{"n_head": 3, "norm": "layernorm", "positions": "learned+rope", "rope_base": 10000.0, "attn_scale": 0.177, "init": "normal", "init_std_o": 0.00965, "init_std_up": 0.051, "optimizer": "muon_variant", "lr_mult_o": 2.0, "lr_mult_up": 1.35, "beta1": 0.95, "lr_head": 0.00568, "train_tokens": 88000000, "steps": 10743}
Each number is 50 + 15 x the weight over its row's rms, rounded and kept within 0 to 99. Layers, rows and columns count from 0. The size before them is the row's rms in percent of the matrix's.

# down: layer 11 MLP down (transposed), 256x96, rms 0.304, rows 68-103, columns 0-95
# up: layer 11 MLP up, 256x96, rms 0.246, rows 69-104, columns 0-95
down68 104:27 53 58 56 57 36 38 35 86 70 47 51 60 42 82 48 43 50 65 42 67 28 63 45 82 58 49 57 53 69 12 36 29 83 35 75 23 55 58 39 42 68 36 51 46 53 32 62 59 69 37 75 43 65 70 33 48 47 39 47 42 14 68 14 58 46 41 31 46 63 42 65 53 39 56 49 67 46 39 51 53 75 35 46 44 48 51 43 33 55 61 48 59 39 58 41
up69 101:30 38 25 43 51 71 31 40 71 40 74 62 39 47 31 42 23 39 40 44 77 69 46 48 51 36 52 70 33 65 60 46 56 72 23 78 35 34 49 42 38 56 51 85 20 75 35 48 26 58 56 36 33 49 35 52 65 59 43 47 66 42 56 65 31 60 43 68 43 56 41 46 53 32 53 41 75 47 78 43 46 37 80 36 53 68 56 79 70 36 61 42 41 52 49 60
down69 103:48 48 41 47 21 99 46 33 45 41 41 54 47 49 35 49 51 49 31 49 39 39 51 42 13 62 50 41 59 48 56 30 59 52 50 50 37 52 35 75 54 55 39 37 65 69 36 61 30 84 56 51 30 33 52 46 72 56 32 34 75 38 29 58 38 36 26 59 59 71 68 58 62 56 65 45 66 41 69 42 67 48 71 53 38 43 51 63 62 48 54 35 35 54 76 78
up70 114:40 71 47 78 39 54 19 67 93 29 51 60 31 31 51 49 73 70 35 40 58 68 63 56 74 48 47 32 78 52 52 69 23 26 58 46 60 36 62 62 34 44 18 65 32 52 53 45 43 61 52 31 48 46 55 52 63 49 53 67 72 64 39 47 57 60 46 49 53 46 35 52 50 58 43 37 57 58 77 58 60 81 36 38 67 43 33 33 39 34 34 25 21 48 61 51
down70 117:39 51 40 47 64 64 20 19 25 53 35 30 34 34 36 48 60 49 72 73 30 57 69 63 68 59 45 73 43 61 52 45 34 78 49 46 42 58 50 28 30 60 56 39 51 69 54 53 44 61 47 40 64 49 36 24 58 40 57 71 53 43 21 44 54 84 48 24 66 42 51 43 50 78 25 28 71 53 63 64 59 31 56 72 42 77 55 33 63 64 53 73 59 41 37 44
up71 092:56 66 52 54 62 42 38 57 60 71 42 39 51 73 26 49 30 33 28 46 40 51 50 47 58 48 43 65 76 66 29 35 75 39 19 41 51 80 57 36 45 59 35 31 76 22 55 31 54 58 43 69 34 55 55 45 42 40 43 46 91 52 45 50 54 49 33 60 40 50 74 40 32 52 55 81 38 65 21 45 59 41 76 40 50 56 37 80 45 79 60 53 43 50 45 23
down71 098:28 63 20 27 56 22 68 58 48 56 54 59 75 46 60 46 45 82 69 46 32 29 57 52 45 52 48 43 48 48 55 80 63 51 54 57 20 46 34 55 45 23 54 39 53 45 52 66 70 66 47 60 40 88 41 50 47 63 33 49 37 46 55 20 29 36 60 50 34 49 56 89 48 52 49 30 64 45 56 72 44 54 00 39 63 62 68 55 55 45 50 54 51 57 40 66
up72 088:42 44 40 51 81 37 51 51 45 67 49 25 42 45 57 48 77 39 71 41 40 53 32 53 41 83 24 72 62 55 40 08 46 56 41 61 14 50 47 45 65 62 42 71 70 27 57 50 54 43 41 44 61 34 66 62 74 38 61 47 68 48 18 31 47 55 63 32 75 37 59 32 62 69 59 52 44 36 37 59 45 62 61 44 72 12 48 69 56 57 54 45 49 52 61 34
down72 096:42 53 72 63 56 58 65 59 33 27 57 87 45 54 23 63 09 58 40 30 35 59 76 48 74 78 63 55 51 25 57 72 40 56 63 52 77 43 37 60 63 40 76 22 44 58 39 61 49 32 51 44 56 53 41 53 46 55 22 29 38 25 42 66 47 67 47 49 36 69 50 58 34 52 37 55 38 40 61 55 68 51 33 44 30 74 57 40 45 75 34 31 53 49 63 42
up73 102:30 53 27 37 48 75 47 80 46 54 35 59 34 70 50 41 56 49 69 11 35 48 48 38 44 46 78 54 60 29 46 47 26 54 39 58 48 35 31 32 40 50 30 50 37 38 42 45 39 66 50 71 67 51 67 56 31 40 56 54 64 74 45 50 56 42 36 32 61 48 36 39 67 80 79 65 75 66 88 56 40 66 39 52 42 87 44 59 38 46 28 51 53 61 67 55
down73 097:40 55 65 53 69 90 64 31 60 42 47 49 91 31 33 52 45 39 46 68 61 62 30 55 96 32 20 48 65 42 61 50 31 41 49 58 59 42 46 57 30 65 44 63 62 28 76 47 59 44 47 50 44 50 68 46 58 45 45 35 41 43 54 54 39 65 39 47 37 42 41 54 46 46 24 23 30 41 68 54 63 57 52 34 46 18 60 36 39 59 59 40 88 73 60 46
up74 109:39 36 34 76 47 53 51 53 65 54 60 82 66 57 52 87 54 33 61 41 39 61 39 61 32 44 74 63 33 44 56 73 54 27 47 44 45 07 60 39 65 46 51 68 35 24 73 34 57 75 50 42 44 70 58 54 39 39 34 48 45 65 61 53 37 34 60 64 27 45 41 61 29 35 67 49 52 65 21 49 72 67 42 27 47 60 29 59 45 49 55 36 43 81 69 38
down74 100:62 66 54 46 56 44 73 54 35 28 62 46 37 50 70 62 22 60 73 43 42 51 39 47 41 40 68 45 61 26 49 57 70 55 35 31 48 39 36 41 39 62 73 61 53 52 25 82 76 80 41 59 41 51 63 40 58 61 44 40 42 22 34 24 67 54 50 40 54 58 43 49 63 44 50 64 41 59 50 19 69 28 48 62 86 39 53 57 44 22 71 48 66 56 60 12
up75 107:42 43 39 62 74 49 77 36 54 43 63 55 33 53 49 23 41 66 43 43 60 69 33 94 55 26 35 50 49 47 40 37 70 53 33 52 72 61 37 23 27 48 39 31 27 64 46 42 31 39 69 52 38 55 60 74 72 37 53 59 78 59 16 55 47 48 63 58 57 48 40 60 43 27 63 65 55 68 52 56 62 71 23 32 53 61 67 56 52 40 37 49 69 20 38 40
down75 097:34 54 55 52 36 48 74 33 73 54 45 70 65 31 61 76 44 25 41 54 32 44 52 27 68 51 42 64 30 55 68 61 49 27 48 46 51 61 25 31 46 42 63 54 33 31 62 48 32 43 66 23 53 57 37 64 53 50 19 58 42 97 55 36 69 60 95 67 38 48 50 63 54 56 47 50 49 51 49 43 51 36 41 52 47 64 33 62 34 38 48 45 76 78 24 44
up76 095:33 47 67 19 29 54 30 75 48 51 51 67 74 33 62 54 52 69 51 52 40 62 43 35 26 56 65 54 28 50 40 32 57 28 30 32 59 62 43 32 19 48 49 57 46 23 22 59 12 55 66 47 36 37 52 65 70 65 50 55 85 27 66 51 48 63 58 77 48 45 61 64 58 61 35 31 62 54 46 31 52 58 38 56 60 70 36 53 63 57 48 46 63 79 63 37
down76 107:71 38 68 75 61 41 32 67 63 75 55 48 48 49 24 38 56 52 32 57 42 40 82 48 73 24 45 62 63 41 58 72 62 67 51 22 64 46 61 50 59 50 68 47 62 65 51 49 61 23 59 63 45 31 29 60 65 16 61 79 44 50 26 44 68 65 57 39 51 40 57 52 52 32 36 49 39 55 20 34 31 62 40 39 60 43 70 53 29 34 75 38 35 47 22 44
up77 091:84 43 47 62 51 50 43 47 48 72 59 59 47 47 49 58 58 41 62 34 60 36 16 72 38 64 55 40 75 60 55 60 46 54 32 33 46 32 75 73 42 33 66 49 37 44 92 51 53 71 58 59 47 24 72 37 32 39 41 41 34 44 38 07 58 40 48 30 35 49 45 59 50 70 35 32 63 47 43 41 59 46 58 66 45 59 40 57 43 74 84 56 33 82 48 51
down77 084:61 61 30 80 39 34 33 36 57 44 19 46 57 58 61 33 47 73 60 50 65 81 40 53 66 37 33 49 41 46 30 64 76 30 61 56 55 40 56 57 31 58 43 45 45 53 45 80 76 36 45 67 46 42 12 96 66 52 40 67 75 33 41 56 64 37 47 51 39 62 61 67 49 64 62 27 60 47 48 50 63 50 36 33 50 41 56 36 45 48 33 67 50 45 40 16
up78 096:73 49 48 82 56 41 26 44 42 24 54 55 62 39 39 63 86 59 62 50 48 42 41 48 46 77 48 42 72 33 36 00 55 38 52 42 36 49 49 44 50 60 43 79 56 54 45 51 50 25 57 46 47 50 70 57 70 48 58 28 28 29 52 41 46 52 61 74 57 26 26 38 40 45 50 48 26 58 38 72 50 67 81 59 56 53 68 50 62 80 46 37 48 70 35 43
down78 099:43 63 50 41 47 28 38 57 59 47 47 61 41 21 65 42 70 54 55 40 25 68 13 45 51 58 48 42 48 65 53 51 41 44 62 29 22 53 19 66 42 69 44 30 44 55 58 39 64 53 69 65 43 70 52 35 51 51 66 57 36 61 27 51 42 38 57 04 33 77 61 60 63 56 28 41 53 58 72 39 61 49 52 60 58 45 46 38 79 60 87 62 69 62 56 19
up79 099:49 49 54 63 11 63 48 45 45 69 50 43 60 55 40 35 77 34 47 35 74 47 69 27 29 46 67 31 73 52 45 58 57 41 32 44 47 33 58 45 42 27 41 48 64 49 33 34 40 47 58 32 50 59 71 60 54 49 52 50 21 42 21 55 66 42 29 90 45 40 53 68 68 22 53 35 87 40 72 41 55 46 47 33 73 19 61 62 44 49 64 60 63 55 71 55
down79 088:36 63 42 52 23 44 24 37 59 53 33 84 42 39 41 61 29 55 61 42 64 41 38 65 51 44 47 63 48 69 55 74 60 61 37 39 36 43 49 69 67 76 38 48 31 46 57 79 51 47 65 46 51 60 46 36 55 89 34 73 54 33 72 42 77 60 36 00 37 52 53 57 32 48 57 81 29 35 51 48 36 57 50 59 56 54 26 38 49 44 54 62 53 37 53 55
up80 091:17 52 20 47 73 30 42 34 48 45 83 40 36 40 45 57 79 36 68 25 46 59 33 62 43 80 53 53 67 57 46 68 46 28 54 66 69 47 48 57 28 34 72 44 47 70 16 54 50 52 62 46 30 56 62 54 62 46 74 50 67 34 52 39 40 61 65 83 60 34 36 62 51 39 67 55 55 40 64 50 68 56 41 48 34 67 10 53 49 64 56 47 44 61 56 32
down80 094:48 44 55 38 48 35 40 34 63 64 43 91 44 62 59 58 41 47 69 52 75 58 46 42 45 38 73 10 24 99 46 55 32 60 54 49 42 36 64 44 73 33 40 59 55 62 56 39 61 41 36 57 53 28 38 65 47 51 59 79 68 61 37 63 42 44 18 33 80 42 46 32 59 55 36 62 38 66 29 44 60 57 49 37 61 61 38 27 59 67 53 38 67 49 49 32
up81 101:49 39 66 73 49 47 40 45 38 45 41 64 64 53 47 19 69 49 62 52 37 26 30 41 75 67 26 53 48 53 32 39 46 51 63 40 30 63 06 40 48 63 57 46 55 28 41 40 40 56 57 64 53 43 62 25 65 83 62 62 62 33 30 62 54 76 48 72 30 53 55 48 63 50 33 64 46 37 49 49 64 40 37 71 62 81 52 84 41 57 47 61 09 59 38 52
down81 105:42 67 64 58 46 55 49 45 43 54 34 59 60 53 47 25 85 67 66 56 45 32 61 64 38 29 42 59 53 42 49 31 42 50 62 62 44 39 37 37 24 70 51 60 51 27 42 49 65 38 37 60 46 43 41 89 36 63 83 46 57 25 39 66 58 39 59 75 31 39 44 53 39 63 62 28 17 54 42 56 25 36 66 91 36 32 66 42 69 53 43 29 66 52 71 56
up82 098:48 52 46 64 71 27 53 60 26 40 58 56 56 44 53 28 25 49 44 63 42 70 36 54 63 60 63 85 62 38 43 50 55 35 71 44 32 42 32 52 30 20 51 64 53 46 50 72 60 74 44 49 57 20 54 64 29 71 54 53 61 61 36 45 62 45 55 23 74 45 62 43 62 26 54 59 73 84 62 26 61 59 38 48 50 43 57 45 19 23 67 72 48 39 65 25
down82 103:75 26 59 35 67 66 53 62 31 41 56 48 65 64 27 71 74 37 29 33 87 55 68 58 47 56 29 48 30 48 51 66 43 85 53 77 39 47 54 52 44 45 53 48 51 43 46 50 43 53 57 45 38 32 71 25 46 37 36 69 43 32 39 46 74 29 77 45 60 26 42 57 51 32 42 68 55 22 34 51 58 28 42 68 77 42 52 70 47 64 43 27 64 55 31 58
up83 104:42 62 36 71 53 40 81 60 35 28 68 35 57 54 49 61 46 23 41 49 40 69 38 31 37 96 66 82 38 32 32 54 69 50 71 31 34 23 55 63 51 57 59 54 25 55 33 62 55 57 57 35 10 50 55 68 49 33 52 43 68 49 58 32 18 42 30 56 40 52 53 67 38 55 63 83 67 49 58 48 51 51 46 38 68 65 42 45 46 43 59 61 35 51 53 48
down83 100:61 58 62 45 44 48 69 24 70 59 37 55 75 45 41 48 61 52 38 72 65 42 64 47 60 54 57 32 55 43 70 30 40 47 54 71 33 61 58 13 46 47 25 34 71 53 53 65 35 30 48 69 15 50 69 75 58 76 31 32 53 46 42 44 34 53 40 72 38 25 79 46 22 52 41 75 38 38 43 49 65 36 56 50 25 67 31 58 46 53 66 43 61 43 48 78
up84 099:57 92 49 62 51 58 55 44 62 55 37 46 49 33 73 40 24 50 44 47 49 43 45 74 51 39 69 81 52 54 55 45 54 44 35 48 53 30 44 32 53 62 29 65 57 46 30 21 44 57 58 53 40 74 34 51 63 43 52 70 89 50 54 47 62 37 72 46 77 39 46 56 09 54 35 57 65 58 50 29 30 33 21 78 66 52 56 46 46 65 48 54 19 34 55 71
down84 090:85 50 51 64 65 24 59 56 43 55 44 64 34 48 30 71 64 42 22 22 60 56 74 26 38 50 38 65 63 49 62 73 40 51 51 45 36 34 51 62 38 39 48 71 38 53 52 44 64 12 35 20 29 24 53 81 47 54 52 65 45 54 52 63 33 66 56 63 67 50 34 59 37 79 55 25 49 44 54 26 67 50 55 51 64 35 43 61 35 45 68 44 64 56 48 81
up85 091:57 55 42 48 37 45 58 75 47 45 46 20 36 42 36 26 54 44 51 38 47 53 45 45 49 67 55 56 75 50 33 47 59 59 37 36 55 63 97 54 50 37 40 61 46 67 45 75 36 60 52 52 54 50 41 58 61 27 78 56 50 42 59 43 66 30 48 78 58 52 55 32 44 14 34 44 55 55 53 83 84 35 48 16 81 46 37 63 24 67 63 37 23 60 53 47
down85 090:43 49 32 63 39 13 51 43 70 15 48 53 48 68 46 51 49 39 25 45 45 41 67 58 37 35 70 63 66 41 66 93 27 33 71 63 39 45 46 60 41 71 52 45 30 48 52 38 59 63 49 38 54 41 39 72 40 61 64 24 59 61 65 59 53 58 57 36 63 48 33 66 58 40 56 36 42 65 45 63 79 49 48 57 33 80 47 47 39 58 72 36 51 18 16 71
up86 111:36 51 66 77 67 28 51 33 42 70 72 74 56 35 52 60 53 45 10 45 58 60 56 52 68 76 31 54 41 59 55 39 67 42 27 46 80 57 32 45 39 59 43 25 72 66 46 43 46 57 37 53 41 56 37 66 69 46 38 80 56 49 24 75 56 68 15 59 63 45 59 62 55 38 68 54 54 56 55 53 29 53 22 24 43 54 63 63 38 42 31 41 62 71 41 37
down86 108:58 54 61 48 65 21 65 34 49 90 43 64 53 49 47 47 77 52 46 55 48 56 36 54 63 70 56 46 34 51 45 21 52 34 39 33 76 52 50 45 54 31 46 48 39 46 44 37 44 94 49 53 27 63 28 65 43 34 53 63 39 65 30 60 44 43 46 52 24 75 82 56 45 61 62 50 70 45 64 70 34 60 42 45 49 55 66 43 52 52 11 64 62 35 12 35
up87 098:70 69 50 64 71 48 44 59 23 39 71 60 61 51 40 64 57 44 72 45 56 46 31 21 61 55 49 65 53 64 42 33 75 26 39 30 60 54 65 69 55 50 39 50 46 52 49 39 60 46 64 25 45 43 21 72 63 55 73 39 69 58 56 58 76 73 48 38 28 58 51 24 18 41 46 71 63 28 59 64 46 55 58 31 47 54 31 61 47 40 28 52 39 06 70 49
down87 111:58 47 67 42 50 75 51 42 78 79 71 39 57 25 30 55 55 62 61 37 46 55 62 39 42 47 25 37 57 64 25 58 32 44 52 43 52 45 32 58 60 31 61 61 49 37 47 71 65 51 22 51 44 58 48 50 51 58 45 56 58 13 56 69 42 25 60 59 81 46 53 57 30 37 30 62 46 52 61 54 47 69 63 50 30 41 42 82 31 45 18 26 87 51 40 77
up88 101:68 52 19 40 86 37 40 46 52 58 54 47 58 70 44 42 48 54 51 48 50 60 76 52 45 26 48 44 26 43 25 30 51 19 23 46 20 62 63 36 32 77 48 66 37 56 52 26 57 46 50 37 36 49 50 79 70 50 76 20 49 54 65 63 75 49 62 56 54 74 61 49 72 38 36 47 36 61 42 33 50 51 41 39 23 70 42 60 44 54 72 53 66 54 26 53
down88 112:65 22 42 60 64 54 62 32 52 58 83 38 62 43 71 65 24 18 66 40 48 38 60 51 59 37 63 23 40 70 59 40 42 28 68 27 31 33 45 39 54 43 37 62 19 61 75 80 50 71 50 35 53 41 51 77 43 57 44 48 59 71 77 61 35 46 64 40 40 47 35 42 57 81 64 41 30 53 50 39 40 52 55 45 27 69 56 62 53 14 54 49 50 56 59 49
up89 105:70 33 32 68 54 55 42 51 30 55 55 53 37 47 39 64 31 36 43 46 65 69 48 50 02 84 52 56 37 52 46 74 60 53 65 28 80 61 45 34 58 37 63 39 40 64 56 52 46 50 49 47 47 61 69 57 54 33 63 55 44 78 77 49 29 35 48 45 70 42 26 54 68 25 68 51 59 76 69 27 54 41 44 40 69 67 41 42 28 33 23 59 40 67 66 63
down89 102:93 60 62 62 75 65 58 73 45 56 55 37 49 66 13 52 38 67 26 64 69 59 56 52 34 48 37 44 42 54 46 53 45 54 51 40 30 68 37 52 65 46 48 60 45 44 34 68 60 44 52 61 72 36 51 46 56 61 66 56 26 51 60 60 15 56 38 39 44 30 75 59 47 33 59 63 35 49 75 48 31 43 13 42 38 52 74 24 37 58 43 30 30 34 74 61
up90 109:41 52 63 47 40 33 47 60 71 27 41 49 30 66 39 60 34 25 66 59 28 56 60 46 25 63 48 47 49 57 31 61 64 42 43 49 52 34 62 37 77 56 36 61 26 57 47 10 23 57 76 41 39 59 65 81 52 51 38 73 65 47 61 48 72 26 45 73 73 49 69 33 45 63 41 46 72 45 87 58 48 32 47 50 69 72 24 46 52 53 31 56 46 45 59 63
down90 119:85 31 65 45 59 49 31 53 40 60 45 46 29 46 62 65 58 59 53 56 86 62 54 62 49 64 44 45 49 61 46 55 64 34 55 72 68 58 50 54 46 61 34 59 40 32 71 50 72 31 32 30 52 31 71 65 45 50 48 32 48 59 51 35 48 33 33 60 49 53 70 56 09 17 32 36 73 61 47 56 28 63 34 57 38 55 13 64 52 40 24 39 60 66 51 82
up91 102:54 45 13 63 33 32 58 20 36 49 82 42 76 33 31 27 47 38 34 42 58 52 47 47 39 53 40 93 55 74 63 83 67 45 50 24 43 38 53 49 50 33 68 70 58 58 58 32 37 56 72 40 43 64 38 55 73 71 54 51 53 31 42 86 46 44 41 48 57 44 40 44 67 59 43 41 71 53 58 16 41 48 55 55 60 76 46 32 56 49 38 49 43 51 59 58
down91 107:32 48 46 42 64 99 31 43 56 39 21 67 43 76 38 65 60 74 57 28 71 61 56 33 70 59 55 47 60 48 42 32 37 46 40 58 60 63 47 64 37 73 45 48 50 73 49 48 62 46 45 53 45 45 45 73 24 58 64 43 41 59 52 26 04 51 34 65 45 53 45 39 36 59 73 78 53 65 22 56 53 30 59 49 63 23 63 36 49 38 47 30 42 53 39 50
up92 095:67 36 38 53 56 69 59 06 46 67 76 41 44 39 17 44 71 53 39 56 34 62 53 46 59 47 60 41 47 58 63 54 33 35 34 21 32 48 54 69 56 63 51 44 59 30 76 58 40 42 35 53 33 43 50 50 63 20 40 55 65 42 63 54 81 45 57 73 48 52 55 64 36 56 52 26 58 66 69 52 52 38 54 17 79 25 49 37 65 41 25 49 75 67 42 35
down92 082:42 53 46 54 59 43 56 53 56 38 50 89 54 63 32 51 49 29 54 71 46 26 58 74 33 54 68 22 27 30 42 47 52 56 66 33 35 52 41 47 48 40 52 68 22 75 48 61 68 30 55 53 66 41 42 43 72 43 64 74 60 36 39 47 66 52 52 34 20 30 59 62 46 59 73 71 47 44 74 40 59 89 49 40 53 41 70 36 21 21 45 42 33 47 75 44
up93 099:56 20 75 48 50 35 60 50 60 65 77 54 65 31 45 51 53 63 56 61 47 49 82 29 64 35 60 56 42 33 46 56 50 52 36 50 62 21 48 70 44 66 37 44 19 65 51 57 49 47 39 60 33 58 46 51 44 49 38 73 47 41 52 28 73 74 40 51 18 37 77 31 37 47 71 49 66 38 77 41 46 48 39 24 43 82 48 73 37 64 31 20 70 64 44 48
down93 100:70 62 53 33 31 40 45 59 64 34 48 39 42 30 42 51 60 40 50 56 68 62 46 61 24 66 41 55 48 59 60 43 37 54 48 47 23 45 69 48 37 38 41 62 29 47 43 27 39 64 64 57 52 68 43 66 53 33 60 69 77 31 15 47 99 32 36 31 67 48 46 51 53 46 53 55 57 61 37 47 41 68 51 40 27 69 60 67 45 42 45 70 44 96 30 76
up94 101:68 61 49 34 41 47 36 50 44 73 51 68 78 46 60 23 32 39 29 53 46 46 57 99 29 35 62 72 59 50 56 52 49 49 32 32 38 71 33 52 45 70 59 34 57 43 58 52 61 38 53 60 63 77 66 58 34 57 51 56 54 56 64 43 29 38 50 91 48 49 21 53 19 49 33 42 70 60 61 28 56 50 26 46 53 49 71 50 36 26 48 59 36 49 52 45
down94 109:84 66 48 44 53 53 57 66 50 47 37 71 37 46 34 99 29 23 44 38 43 47 67 34 46 44 37 31 38 57 66 58 17 43 53 72 40 20 51 64 66 40 43 42 56 59 39 50 42 51 81 44 38 20 54 78 45 52 55 65 74 44 36 50 44 59 44 41 36 42 73 38 70 47 77 49 37 38 48 49 54 65 51 43 81 47 28 41 52 51 52 54 71 46 26 69
up95 098:53 63 26 25 37 60 39 33 31 40 65 32 18 65 47 28 27 68 53 53 19 54 40 44 95 34 52 65 48 53 31 25 75 39 44 58 36 52 55 66 53 76 50 54 36 74 64 50 74 48 52 42 57 35 63 41 52 36 47 50 76 50 53 61 50 41 58 52 49 38 54 45 40 32 38 63 80 42 67 27 57 39 20 57 65 62 52 72 49 27 52 67 49 66 51 63
down95 095:26 42 51 55 40 78 29 38 36 21 47 49 61 61 39 63 46 47 27 49 60 66 30 70 63 65 59 65 48 31 76 74 18 41 61 32 61 67 39 70 35 54 75 68 68 33 52 52 15 31 36 31 68 49 53 33 31 49 45 46 37 34 60 64 51 58 68 44 54 85 73 78 31 38 54 49 31 44 53 60 66 43 49 43 50 49 48 38 61 57 41 53 55 40 75 41
up96 098:51 38 46 62 53 34 63 66 30 40 46 78 68 57 52 24 43 39 82 50 46 58 61 55 25 12 43 57 25 56 57 70 45 54 45 46 80 34 47 39 48 78 77 38 41 42 47 48 31 83 33 63 18 43 46 85 27 59 56 48 50 70 54 43 66 80 50 54 53 60 45 49 45 66 46 60 48 44 62 59 32 28 54 40 39 63 45 62 30 54 56 41 48 65 19 48
down96 103:56 41 39 53 74 44 68 69 35 32 52 61 26 47 44 52 74 75 59 68 41 47 52 27 40 73 57 39 46 99 77 55 45 51 35 61 33 30 49 58 59 62 43 41 67 48 38 43 64 22 37 33 89 59 42 66 34 24 80 48 53 43 48 47 46 62 40 53 65 71 55 33 84 41 28 39 49 56 56 53 31 35 45 50 54 53 29 43 27 49 48 57 45 49 38 43
up97 092:61 65 40 42 43 46 40 49 56 54 57 39 13 77 59 21 71 45 36 34 61 63 18 33 55 46 38 40 55 79 19 27 68 23 50 46 65 65 52 43 52 34 39 59 65 41 42 67 70 33 64 47 37 72 57 48 58 55 53 77 80 50 67 44 50 26 61 61 73 16 45 38 40 49 62 53 67 53 64 50 53 59 60 57 51 43 27 65 50 47 41 53 62 37 21 73
down97 105:31 49 48 63 70 34 51 37 44 32 65 46 62 46 20 78 26 63 57 48 09 37 69 63 59 59 78 36 39 39 44 71 37 72 48 43 74 27 60 52 66 52 83 31 57 55 58 36 30 48 65 50 52 32 43 29 51 50 58 35 39 48 51 47 60 81 44 43 42 62 42 46 66 37 28 47 66 44 31 57 49 44 45 69 26 63 67 44 59 28 74 70 46 40 75 56
up98 103:59 55 52 60 47 50 59 40 52 41 44 47 33 50 52 74 38 39 44 18 63 47 19 35 64 39 32 57 38 49 56 84 48 32 51 58 55 53 00 63 61 69 54 49 33 49 44 47 60 63 50 40 38 70 45 50 67 53 55 75 58 35 75 58 39 47 54 52 62 33 80 38 55 33 67 46 42 59 72 57 80 29 48 15 43 82 42 46 50 48 32 65 55 75 33 73
down98 099:86 36 71 42 26 42 52 66 28 72 48 42 62 35 53 41 54 40 11 51 76 38 44 66 50 57 47 39 63 53 67 34 67 68 32 56 41 43 49 31 38 80 43 62 25 55 26 55 60 47 52 50 53 53 45 47 62 65 45 18 65 18 79 40 34 59 43 56 49 45 52 62 52 38 69 59 47 43 70 35 42 79 33 59 52 46 43 52 66 72 36 57 53 42 17 69
up99 115:52 33 53 45 34 27 34 40 47 36 75 52 63 48 47 53 38 51 34 74 49 57 48 70 65 23 67 55 56 72 32 37 61 53 51 50 43 57 75 56 24 39 35 35 44 95 34 34 59 44 46 33 41 61 62 84 60 53 23 49 41 69 51 54 39 29 46 38 28 68 44 62 47 54 76 45 67 35 36 41 54 44 23 48 69 65 62 71 72 39 57 35 73 58 69 72
down99 105:63 47 57 60 74 59 30 71 59 45 54 54 51 41 31 56 27 26 42 39 45 33 47 67 51 58 58 49 53 45 62 36 32 55 39 66 65 65 44 58 59 30 43 62 42 26 52 41 70 61 52 71 49 31 28 57 59 60 84 47 82 52 36 42 39 70 76 46 27 37 36 44 47 34 72 51 53 55 31 74 43 39 62 52 79 00 40 25 40 64 42 67 42 72 55 35
up100 099:60 45 29 43 29 79 39 70 37 11 47 33 41 67 52 31 33 51 50 63 36 43 63 43 28 51 64 67 59 61 34 66 61 44 53 36 63 64 74 48 33 63 40 59 35 31 56 51 41 39 53 38 38 76 35 66 54 54 83 36 46 43 43 63 68 60 34 56 33 24 71 69 70 74 59 29 70 57 55 37 54 35 48 45 58 33 75 39 50 52 33 21 40 76 64 44
down100 106:50 48 45 55 69 77 29 36 61 45 12 67 72 11 72 42 56 57 55 71 45 31 46 34 55 36 63 66 59 39 46 42 47 35 67 60 48 35 64 67 49 58 79 44 45 56 54 53 51 18 55 51 55 36 18 75 44 46 38 43 33 52 85 71 58 64 63 53 35 67 31 66 51 49 23 84 48 48 51 36 31 65 61 45 47 51 38 46 46 38 54 55 66 36 43 29
up101 101:19 66 51 39 52 40 79 42 33 44 72 43 48 50 32 60 35 56 45 28 40 82 47 70 39 56 47 47 32 45 34 30 75 26 53 36 63 47 61 58 57 34 46 70 68 61 51 51 39 76 57 40 42 38 49 33 49 66 51 57 65 44 33 63 61 75 69 65 39 75 54 46 36 31 53 48 70 46 63 13 60 50 45 28 73 47 42 60 73 36 30 72 23 47 77 43
down101 101:51 54 65 49 54 40 22 38 58 66 49 51 48 64 21 80 60 63 66 24 72 45 67 44 78 64 20 28 43 46 44 67 67 38 62 53 42 56 45 69 37 55 43 75 48 19 72 61 47 26 62 57 82 46 46 40 48 34 34 46 74 57 74 63 31 67 45 49 47 57 46 33 27 36 41 24 49 55 52 81 18 44 60 41 52 30 44 58 58 54 39 37 46 56 47 63
up102 089:66 35 31 57 33 48 57 43 33 35 37 68 42 67 38 65 19 53 46 55 24 57 57 46 45 60 30 56 14 59 31 53 50 24 43 33 61 60 64 67 36 46 47 57 48 34 39 50 48 92 41 37 31 82 63 71 36 43 37 50 50 49 53 45 77 87 54 55 44 29 59 49 71 57 25 49 60 62 66 54 33 31 30 49 51 60 78 68 57 50 57 48 76 40 38 57
down102 097:52 46 66 43 58 29 45 48 67 23 44 60 56 43 34 42 36 65 42 63 41 46 52 50 26 48 64 60 57 95 35 63 30 57 59 23 27 46 55 86 34 38 42 47 57 60 44 63 68 38 36 41 64 61 46 51 18 43 66 60 57 64 63 67 12 62 37 23 44 25 57 74 58 44 31 70 33 51 73 34 39 51 56 78 50 70 62 52 57 38 46 65 55 59 36 50
up103 097:47 77 37 74 63 58 49 47 35 44 55 59 53 40 69 48 39 51 58 54 37 42 36 59 57 60 28 58 58 40 43 56 58 67 23 58 28 39 51 25 33 44 66 47 52 50 73 20 54 39 77 24 49 48 80 48 47 61 47 46 61 68 62 31 31 50 65 59 36 34 31 61 40 63 64 40 71 38 73 50 44 42 46 50 63 38 46 42 35 30 08 73 17 88 51 51
down103 103:72 66 40 48 68 58 66 44 27 25 68 70 58 63 77 40 41 37 46 61 48 51 31 56 41 32 67 36 61 64 36 52 22 70 43 51 37 36 49 46 36 44 58 61 60 39 48 36 60 61 69 40 70 68 94 37 48 46 59 39 57 30 18 27 33 61 32 36 50 70 45 32 18 46 60 40 63 27 62 68 64 44 58 33 51 60 74 39 35 51 57 52 44 71 40 70
up104 098:54 50 40 43 48 78 56 53 49 24 39 55 48 75 72 90 63 83 52 28 53 45 51 59 45 37 46 61 47 75 46 22 33 18 40 49 49 67 71 33 52 42 43 86 47 49 69 41 35 43 48 55 24 35 56 53 50 57 72 50 47 62 64 51 45 83 27 53 47 53 32 50 29 42 53 41 52 47 59 47 65 16 32 43 35 47 60 44 29 46 31 45 61 34 77 65